config.toml
hidden_act = "reglu"
norm_place = "peri"
positions = "rope"
rope_theta = 1850.0
parallel_block = false
init_out_by_depth = true
lr_mult_o = 0.657
lr_head = 0.0152
schedule = "wsd"
train_tokens = 476700000
max_steps = 4005
dataset = "wikipedia_en"
Each number is 128 + 24 x the weight over its row's rms, rounded and kept within 0 to 255. Layers, rows and columns count from 0. Numbers have three digits each. The size before them is the row's rms in percent of the matrix's.

# layer 5 MLP down (transposed), 448x160, rms 0.311, rows 362-413, columns 80-119
111:158138086149127135114115095136108144129137154138079107152143134139107134129134118115131217113139084149147140142089112189
084:104116103150113125127155132143112158131103133164114152160157123123137101148100132112111118126110139199099152127165152094
091:125145125166121118126167126146116156121180147133150111100093129160149087108103134103122157163131142136138147146126117158
105:082129118092120105098084141149146125131158134156120144135167149168110122176143145114116111081105098141101168137127157091
102:126108114137148146164141108110137129133061137129121127131141152141112132132128127105127115147129131106136129073146117131
091:122112134161155141163172150150156136093114198119118083116114107170117121139110107181147149144091129123173135175100119168
092:133152078138091149096137154111130137101136141135085145130157100163099134126125122109129119164165165123164144156141149134
089:125163169139110104114155119143147142122088117138163137108110133095141146097111114124167128093134151162113110115087072081
100:121133117163138128163148130119178140132111173104112104120139162116140153113146126157136172112118154102179130102127107100
090:137138141130140150116133153105129172124165094135156144089154108115127145143133134126102099132091139129126149125114122126
097:132120094139163101120135161148163146096113144127176125102167144093091115099111128116108129149143132140124138166135126163
106:154122103129101136121145150097109120124149159087139143109116115172119137118151126150149148145123140119114109127179114168
094:126108147075146119185168080161096077092129143130106137104103170172119154152140157092131133140100139144095075115104129119
099:135143127146163146124120141141140120123126130116118152145126176102156105079132128112154123089147161155118132125142152130
104:082126111107124084114102148154147134123106135113167109152133139099095144129118108125134115166154126136155161135122118159
105:081100136125136099157131160101136168172141138133133117122167166098136141133111163115130129175134115110143136119115140132
093:114181106170101132090151119089116120154117153111126103118142153099103149131164132124175144156130135123145138160135118134
090:157079069131140145126131122117152138155112074129188107150152137130150110164163135130123135114118096081136172125141117128
094:137141139101126152122165083082138155152131156135154146101117138089127133172175148118123170123098162148120136107103136153
099:133142093129119124160116116087178161138135135144158151131135131072131118118110135141165126125168103122160148160109166124
101:117128132170134134164139145146117168103149112153138156155112172141200171142148096147125084134133069118120147122129108119
099:129160080166103114136161113146118187136156109174145118119128135126131128124136127127138131187085133091130117087130133145
104:129131157124116120111155092080141103136165152114114105105098160128127123180132180120148093133095111149110126110133149102
102:159151090110160099139112118103145131096115103098164109090100151132104088106145134127124090160099158114115156174133127090
085:106097159091138107134117139104103128155100077152094107136123155121160168152146094132118128144156111102142119149144174137
095:151140106139089098104123130145149123131063125127120145115120113143183129103177099141081158163144134118117153112140124143
108:154141166140134080122097147114169125129193150173119108137189133140128115156104175122123167143134124138139120098107155121
105:108129123128141117150101150094128131133156176162158136159119128122118140110132159145148159091125123172136157132133107112
101:137123119151118163095164124167138151095090146108137096102117153129140118125139108137145124135145129158092144112178147105
102:141166137110152120141139167117073122115142128116156125129128181132148136133138128120139103127130119150117123105117149151
114:136125174129130111116108122133170112114143147124132105156106207141135126142105154102123155173116137159151158137103116102
106:143159124174128133187118115112154128095105073130149159132145081155089138137099093130116128124098118098124143153170138090
092:135085134132149163097140101137099146110132125121121104145085158145119133114150142126163113163112112157092156086083152149
135:086111127142139128122155162138144136102127125122133146169141150148127147120097130148136119128120129150110085174102083125
088:154143140121098072159167146105102136147121114159125156109110118084088104107116125157132218154107147097122172150110121138
095:125154118170174079100093119097150125158148131109110110156136139118083094129124115136108159141141115144131161117103184133
103:073142117100118141096110161095145099123126125145094102136133111130131092101117085141108120138108089105094132168182119116
096:127144141156114107123115143098151121131137150128122152145117139155104099153095147158104141111149186153110124133160134139
093:108107106125106112094071132139109125144158118099157112112135097128114125122117150125161098136139161157134123093118149127
097:150119125094115099096126117122132135128155127158094104160155111171081130164111115117145141094142082147132123158132130126
095:151109178114141159122105162145154128133133135165124107161092102108163114134118125106105102075126135186135123122140122141
113:152154096151168097154135128078155137153144107127147160120091084143129129110138113153118140147106138090155143145090128133
097:138168142170136159119073134146133132089092126123131136157123155122148149106117131121090164113124128133111142134089109120
107:160113104160107170092156096147110159120130147185118140143122080141123105141130126121096150110157137143146084128129163123
098:174181114156143102155142126124116146177142106147154116129146084176120098122155132122132115133096107114143118121153125144
105:109103090152128137117128187121149130110103138116107137162144146137117068149143124114120161109170161140165102136114112151
096:100114119154154128106121096129117131114112140147147131186138159139170109120149091118127118094097116136092142089108138176
102:110091124095093123151154115167123155159121147134085132117114130104173159160108105129116122084165100134125100163122128135
100:159103118114124091138121109136132155160139147134136122163157154137122144129148122169120137136115100141120125114143118104
100:129108130134123120169159169104092153125134147116140124143099079143143152105107119163149132084108100160076149133133154162
093:141198121132115122139104136101146125134129140151143146119171109119123095191129159075086122148087098144123080114124130106
110:150148099126114109122107167117111163131136119115107106110110161141150090132169131121127180132139123103070125087121130122
# layer 5 MLP gate, 448x160, rms 0.329, rows 363-414, columns 80-119
095:158148111158155107163109111125150103110148098092160103096084130133075130104168109142114121144135103075156118079146110136
099:164156128092092157144117101122154145100187160109128133110111115096120127141101118114117120166118131098151128084141125122
104:155148120157174137161108098143163113119131129109110117138082113103150107136105156145103159117193155101153144164174100127
091:086128113112156139121173142105106096138167118099094114089133130119120125159124116177107123095099104120096147133114142155
095:137154134121148122107093113120138108158124103138148066136100133129123133146085160174127120088108110124098154100168073104
101:131173155091134153085075136141126113142131134130123115131129130115109126132114148121099129131108129136132099128146123146
099:149157059115162148195132156170148116140113112118137112171136109186104096109100124153175112112127089125163143141155131169
112:112139109172139130146125117114099108174129137162104154131120102108112192130096121144117127158162093123160124126113125167
090:163180139133127151139141146093176085094136142119158141109123114127174060123112151114106133144112162099089117095120143129
096:140152149134106130106098114125118163118144135105141063159132109172098174120143075120185133152135120098142145156138121158
100:114143139117169123143080122164134145147141161152107161121139144154133138136131148186145128109100128155130189135139131108
095:142153095108134142153180085105131128146146101139157149139085142158092135109110131114144142112107143105147165117114122135
094:159136092129152158115079144154149126106095137156148151136123164136117159101101142123136146120126147143119101116153126144
094:139111103133120155136123102148124143128127125129166130155152091200089076109060129108131118099140097121148131113122101116
100:123146153165119116133123103136119104175127134107175150142138113100113169123133099158096108138104098105114095088111137123
088:144132164146067120147091147109108118151143106174130123122123123136111099138136093143143143142118151109121134137156128088
091:139084090182110153132121138096160158152114070135138129156131099144097131153136145140100146128097093135114156104128128154
092:150106141176130151131113108197111169169110110137119139114129121145130128112119145085113150084102135088112168149137090153
098:106127140133075139131139152149164142118119104114131110150113107085108159132097128123133130099121120168152134070160150076
098:095119113154079150182144146143099121124119119161118139077174135081186140099091193130121121134152097166113109124118188085
103:139121132162119143114164112144124128120144101170133163108133125121093134132161135126173140180137137122083132102131128115
105:139102141162126122143131139108123090113146111133110129147121129099129125150119162126140152146136068134117114121112115131
100:113134138128087176196114135088116136176086155094143130173152141085128119132149136113175151130136120134140134102123112136
096:165157108137125137137150127187137127099100135068133177145097109136067146110121145105109139116094129137147166107134096135
094:106147139161101139101100107149095090182116090170119134118094110168100160131139181131143153157170133109138105134105126082
105:130161130120123069093116155115151136095161084130129076168151160128133140158123113121124134140135134137143129141126142106
102:108114136138128168085157128151138185155137100159132155110145113122101101132088087142093113143094119142114143092108127120
109:112120057116151133160115114119142103155143121121115147144106152127090154131095154137128114146159193133174125134129142139
109:093111123126079157077171120073139120116110161149095143119111064150102152124091115120113132173145144143129121124126118135
120:169118117159126167159132109130117143161155136134087131153134128157164174132081115076138073102138117088124159111105165088
104:090117100154111151100150099194119132099145127114163109117154122132141120145089142128134171137128115128143126100133105129
097:149135104117179139140118136108097123096144161146156126106192111138104143114078160135096096138062136114121117121147141124
126:163116105133139103120102141105126118161142131134103105101178127126091126163148140183115147144154159067124094117143138120
103:113156114145152168118094155136119123110101089104127121167104147128180156118126148119136121126105122101112117129163121169
095:122121117123144140137095131101096131191141105116094126165121142112106113082147158164089138123161130109135094160121139162
097:130128128150104172141148149126070162129120154138163170148111111126127118149141167130088134096141139117112101080109120116
095:090151083131127165143153119124141124179142136112121127151122084127137191129120109129142128143101113109145163160109103167
089:159110131148127092143146111112136152163096135144176154136084160084144165118066101107187149135144113104124148140161155155
098:058135139145129123161122122093092086142123132134175113120126119120134121141140129139131149128114110128105113121135096119
103:123171145166093077127114110097149120159114113170101116160129111163095165161112179102168140120105136120136093158141123131
111:125134123126194120146125123156129150161118137137150133115122143117133127090111098096172158104147138161124152129106166104
105:089148146164134092158139124093119165162110085105110154117110096119092141120125120125072153156116079140131107092172099144
110:140119160162144192154136120145118164112106191145148112118151125105121104136154133107143149160130132118158139143142117083
095:157129127148187107149157125116111149124129133102120104148137122179147132118122119138098114131112150105153120127134095113
102:147062147091140124117160142083085070127155154167096084114157144104128091148123116144182125121131113162148120114126122124
079:114130118139110120137108114128145129107123128115101144123130126165135150144168146130123117125102148165156151081122159154
104:137099127131107134104162129147138122206149117115147136141096099114179159094111089155104094110153128132094085141132162140
099:148153130162106136134127147114128085181150097137144170113144131108150152141153143127096120151109151095133080095112141156
108:139095173105127153169132066136148070145140156121093154148122171101144131136108138154132132122145159145129134075110153133
110:139158086113121126106133100070190130113127152163119121122150111142146165156115177101100125148160146142132121129113110091
112:116118118137136138102115117163148146123151134107131111162086113150075166155146167132117133162146094099139138089113134152
097:185114106110104150149120132132125133129091119134181110137096140106089143147136130121133129123124074126103108158161124112
# layer 5 MLP up, 448x160, rms 0.333, rows 363-414, columns 80-119
095:137155149126133106126075128113142081150148122125140108102115142100131128150142136135111167111156092063145105109108100142
107:113095116101126095164112134132043134117059119117117169146136096083106158129127104147114079075142099151104134127126140113
101:158148157138151181148141143147181110165135150113145102099112131148139131151120117163137120180136159134190106120141103132
101:133132121154136137165136142153138094131187093143095122105123110167167069140122094128151118158135150157119135144120124106
098:138152136064125078117131112100082156144121055127123175138135147101162195106137110124149133083152124134099105098131128090
092:146108173108157140177131153130169126175111139142111116121142112104144128132134120162159110096074077140104124088126092108
089:155125129102148146184167090125102099141151142119141101126124132128128156119112157166198116157106119116119158083163106130
094:110151178118124092108136116144110160110153120141110163119140101091134181085048104109094138114129085155107158171135133089
098:124107114103095113119167090145152104111111144105091140171130145129078148131154134121127129137147149131144156131120135132
098:129163151125114178134145137139113087138145084114140123135056129103188124169101112112154145101156102132123123120130101112
096:161159132118174118127145121141161126136102129172151135144125144118127122135138086090130105100128148107127153128105145109
104:116128135153111131098080151116129169145148114126150106148134095110137078110110117143123125112142084103132135113119141120
097:149125105138133114153128121147103071125135165162147130131144097141125155113135161155098157140104091129128094137137125143
099:147139126144115127084134096141110169166142131159115141152123136114127083107091114088142109102122105135132122125180140113
095:156167133146124149123128091150154133151141169123153135113142145113106141118120082104091131100121133096111133136165128146
088:155078134095163132146115143139126121142138145120124143125115139141166144092089118105084118086121123123106140141134180148
089:116138150117148094126105130106120103105119141145088092107135131162123149119162138135095152153177150146105111108110125119
100:157122151117126130135117121173095098131115124119106123147091147189098088106120093158146095111112104093169112135155116120
104:124100158114126133093114127170064080155138129123113122101108145162109118154104125103100129112111144113098161106135076137
098:144126139132143126106131122101131093157122168092144127135132142082120101124131137092104178159132141137152149110125134146
097:114111147113127172105115142101114114111111122128135163146114135127170140120081108190120138101134113166148134154139113153
103:124109130151126114136123183180137142143195085184111133129124124149133127134132109167112168086118150094107143154128121162
095:095160146121113141142131138098108151137148092148135131140120153176101143104119142124141148130107107140138122089126107106
085:105171112135130172138130122112123143178156154133167129209136098126107135077109145131080109111083143140118140097117078122
104:092108140133156137134184097128112145125175110110136084175119096119075128128135121127148107090128125109140140129122144137
109:152082121109139126141133112177129107084106098056146133127122143129088156093138154131139095125130143108135157150120114127
100:125133162104137114120102100118138118157165047088142150152126124133128172174137089090134122126132141107120103130141121134
098:111135149125147127172087105117130121128153142137146108091125098123108132089118140141078100136160170091133159159119137177
104:118121083143151148091076140137149134114130086108101114089107180127135108178165158154118115128138128117143119164130117107
113:124113146111122129137143097160104114111147121102154125104151151118090080153162112122129139091093130129106101132123127150
102:141131147107105151151183141109101138138116148132050155114090131095158114148129133119152119141144133181096156123115132130
100:125182130157117087149119106112150104173101147126169166149152079111120123127144153167104099117138149127153106121133122104
135:086146140119110179155126135098119132112103110128136154151096085152104091091123137099061109127083109117136134128178142114
094:140116112127167182137096129157147093074172132085151108132158122175204100126111126134113108137157141141111152118143144122
097:168104148137109140144135128104104121140093130151127151127136131097152118104161139126134092107101163112068103146136160109
102:140094138153086179143126154181089126127144143114160153114150135136099115151151161110102163122140117136136123123155143146
095:116118109147071097116121122139146143105083143096149163087157098124100127112143142144147158144100136084161107109133118072
091:128144146127131109155146095115125147178104107127091146143099129095114128147119095147189157125143116122131143145132122081
099:123105121111144171136128114149133148117114082149157153132104142138164122108090095167152131128098163130176109097143142127
101:122146133111126134124131115143118107159095140104157147113154176155131146136114141150164157153127144111171124118126122085
100:124180119129098118104163136133120098140122125095150118134148106096121111157136102177123137106142115105149105139142130164
114:081144149111126136105148138144129103142151136169145151110105101132084155142171169143151094139106143123151102146123133118
105:102144147146106147099107147093122132117176125085098123120136120084121129115146097158102090109166139140080138096081131158
102:108071123109082164094119129129124141126131107137137106135119163094120151133125125148113130106079110116071111163118133116
105:122116163096086096120134121146116129098164170181129131087154157117166196109111174125140182154107104131117157135132166160
090:155153137126114109167143146120109139120104131128142132133074102124126147117079135132114113135157125139138103135132109143
102:130127151156123088153126168124137126131110111129150102068143145150142138158132134122099180156093118104115173121100111109
103:094161139139118153114144134119116091113083094140136162100109115135163137129117107107124117136122128117146174138121103130
103:121097134125154155082075102160139102153143139142132113091129130119142153116136083123145152138097147149156110133102135092
098:100117115123110183125163086125147126102126128145097140113097150128156092120126104148165157087141127119119180141089152164
106:072158118105144142110180149107093178120126139139127124135137100119164131146119126164095096102106094124134120145140096122
096:137118110135121119140122142128139112153129123091086108194092108141115097147151111153091181132153122100116164132109129117